config.toml
d_mlp = 448
activation = "gelu"
rope_fraction = 0.25
qk_norm = false
init_std_qkv = 0.0149
init_std_o = 0.0
optimizer = "muon_variant"
grad_clip = 2.0
batch_tokens = 16384
doc_mask = true
z_loss = 0.0001
train_tokens = 99470000
dataset = "wikipedia_en"
Each number is 128 + 32 x the weight over the matrix's rms, rounded and kept within 0 to 255. Layers, rows and columns count from 0.

# layer 6 MLP up, 448x128, rms 0.139, rows 442-447, columns 64-127
[[122 102  94  84  56 116 136 142 178 202 161 135 174 153 115 169 133 117 101  84 164  96 116 144 154 169 129  68 177 145 170 116 135 125 156 111 154 100 123  67 152  59 199 151 122 148 116 128 143 115 110  88 195 135 149  96 185  97  88  48 140 187 100 121]
 [125 109 121 134 138 127 167 146 128  79 164 118 140 138 130  96 120 126 159 159 100 140 105 111 113 124  80 152 107  77 147  93 141 109 158 136 158 132 151 165 163 109 145 141 110 102 163 110  96  39 143 149 168 144 131 142 120 118  91  82 154 145 127 171]
 [156 109 167 149 105 115 129 127 104 103 153 110 130  68  93 153 166 150 149 119 132 114 204  73  75 126  93 124  94 131 128 129 172 132  71 129  78 110 135  64 176 120 120 120  95 138 122 128  97 123 167 156 132 120 168 148 174 104  91 141 158  87 157 124]
 [145 153  86 162 105 107 113 133 127  96 135 157 163 145 161 139 111 137 201 125 127 255  84  96  62 138 141 107  71 131 117 129 172 107 197 137 112 132 100 155 116  79 133 142 131 150 157 148 183 173 136 155  92 143 110 160 131 131 134 117 145  91 149  99]
 [118 141  94 177 102 138  82 229 147 130 135 179 140 155 114 129  90 117 213  48 143 186 112  64 158 152 103 111 149  76 134  75 104 116  97 171 171 174 168 137  60 110 162 225  83 114 106 136 140 103 171 128 113  74  82 135 126 102 125 102 147  93 109 120]
 [189 111 171 104  47 126 154 123 107 168 194  88 134 120 184 111 142 117 206  76 148 127 136 175 145  95 155  93 109 128 113 121 161 141 158 103 138 158 133 132 104  81 133  68 164 101 162 120  95 132 127 157 104 120 146 137 147 169 148 142 177  45 130 138]]
# layer 6 MLP down (transposed), 448x128, rms 0.261, rows 442-447, columns 64-127
[[147 121 119  86  97 130  99 182 200 137  97 114 117 159 105  87 112 116 110 178 114 121 142 116  96  63 130 169 141 201 165 118 163 112 173 170 134  74  89 133 158 143 209 112 116 168 159 126 163 195 109  86 113 176 147  91 198 115  89 119 125 147  61  85]
 [151 113 103 125 178 140 159 110 164 135 204 126 150 200 103 131 123 103 120 164  89  86 140  43 117 105 132 107  73 117 206 169 117  90 140 128 125 153 150 193 112 149 109  99  88 150  96 147 114 110  96  76 197 138 180 150 120  71 153 134 145 150 128 150]
 [180 105 101 160  97 115 138  69 132 164 161  78  90 106 132 122 110  92 123 117 153 134  71 123 157  92 101 120 144  94 132 135 132 100 182 152 174 101  96 140  74 137  98 120 115 121 137 165  88 134 128  98 139 141 126 165 141 145 165 111 122 127 124 100]
 [161 153 135 177 131 174 127  82 175 178 125 146  79 166 141 153 128 153 160 123  80 133 188  92 135 177 117  74 139  96 156 123 116 145 147 164 141 107 111 130  87 137 190 128 159 104 101 121 148 105 135 152 113 186  89 151 135 118 107  96 137 104 137 198]
 [ 96 126 138 140 100 135 138  98 146 143  77 170 132 110 131 110 149  34 157  82 178  99 113  27 143  67 151 125 105 142 155  75 113 236 165  87 169 135 203 125 105 133 161 192 119 120 115 185 148 117 108  79 147 108 101 130 111  79 113 102 123  79 121 111]
 [173 131 170  97 127 104 137 129 165  89 131  91 148 108 122 104  73 152  89 118 145  94  80 102 100 127 141 156 167 189 121 180 119 163 173 118 118 129 108 116 128  91 135 148 119 111 154 120 145 135  85 180 155 134 144  80 151 114 122 106  88  48  93 122]]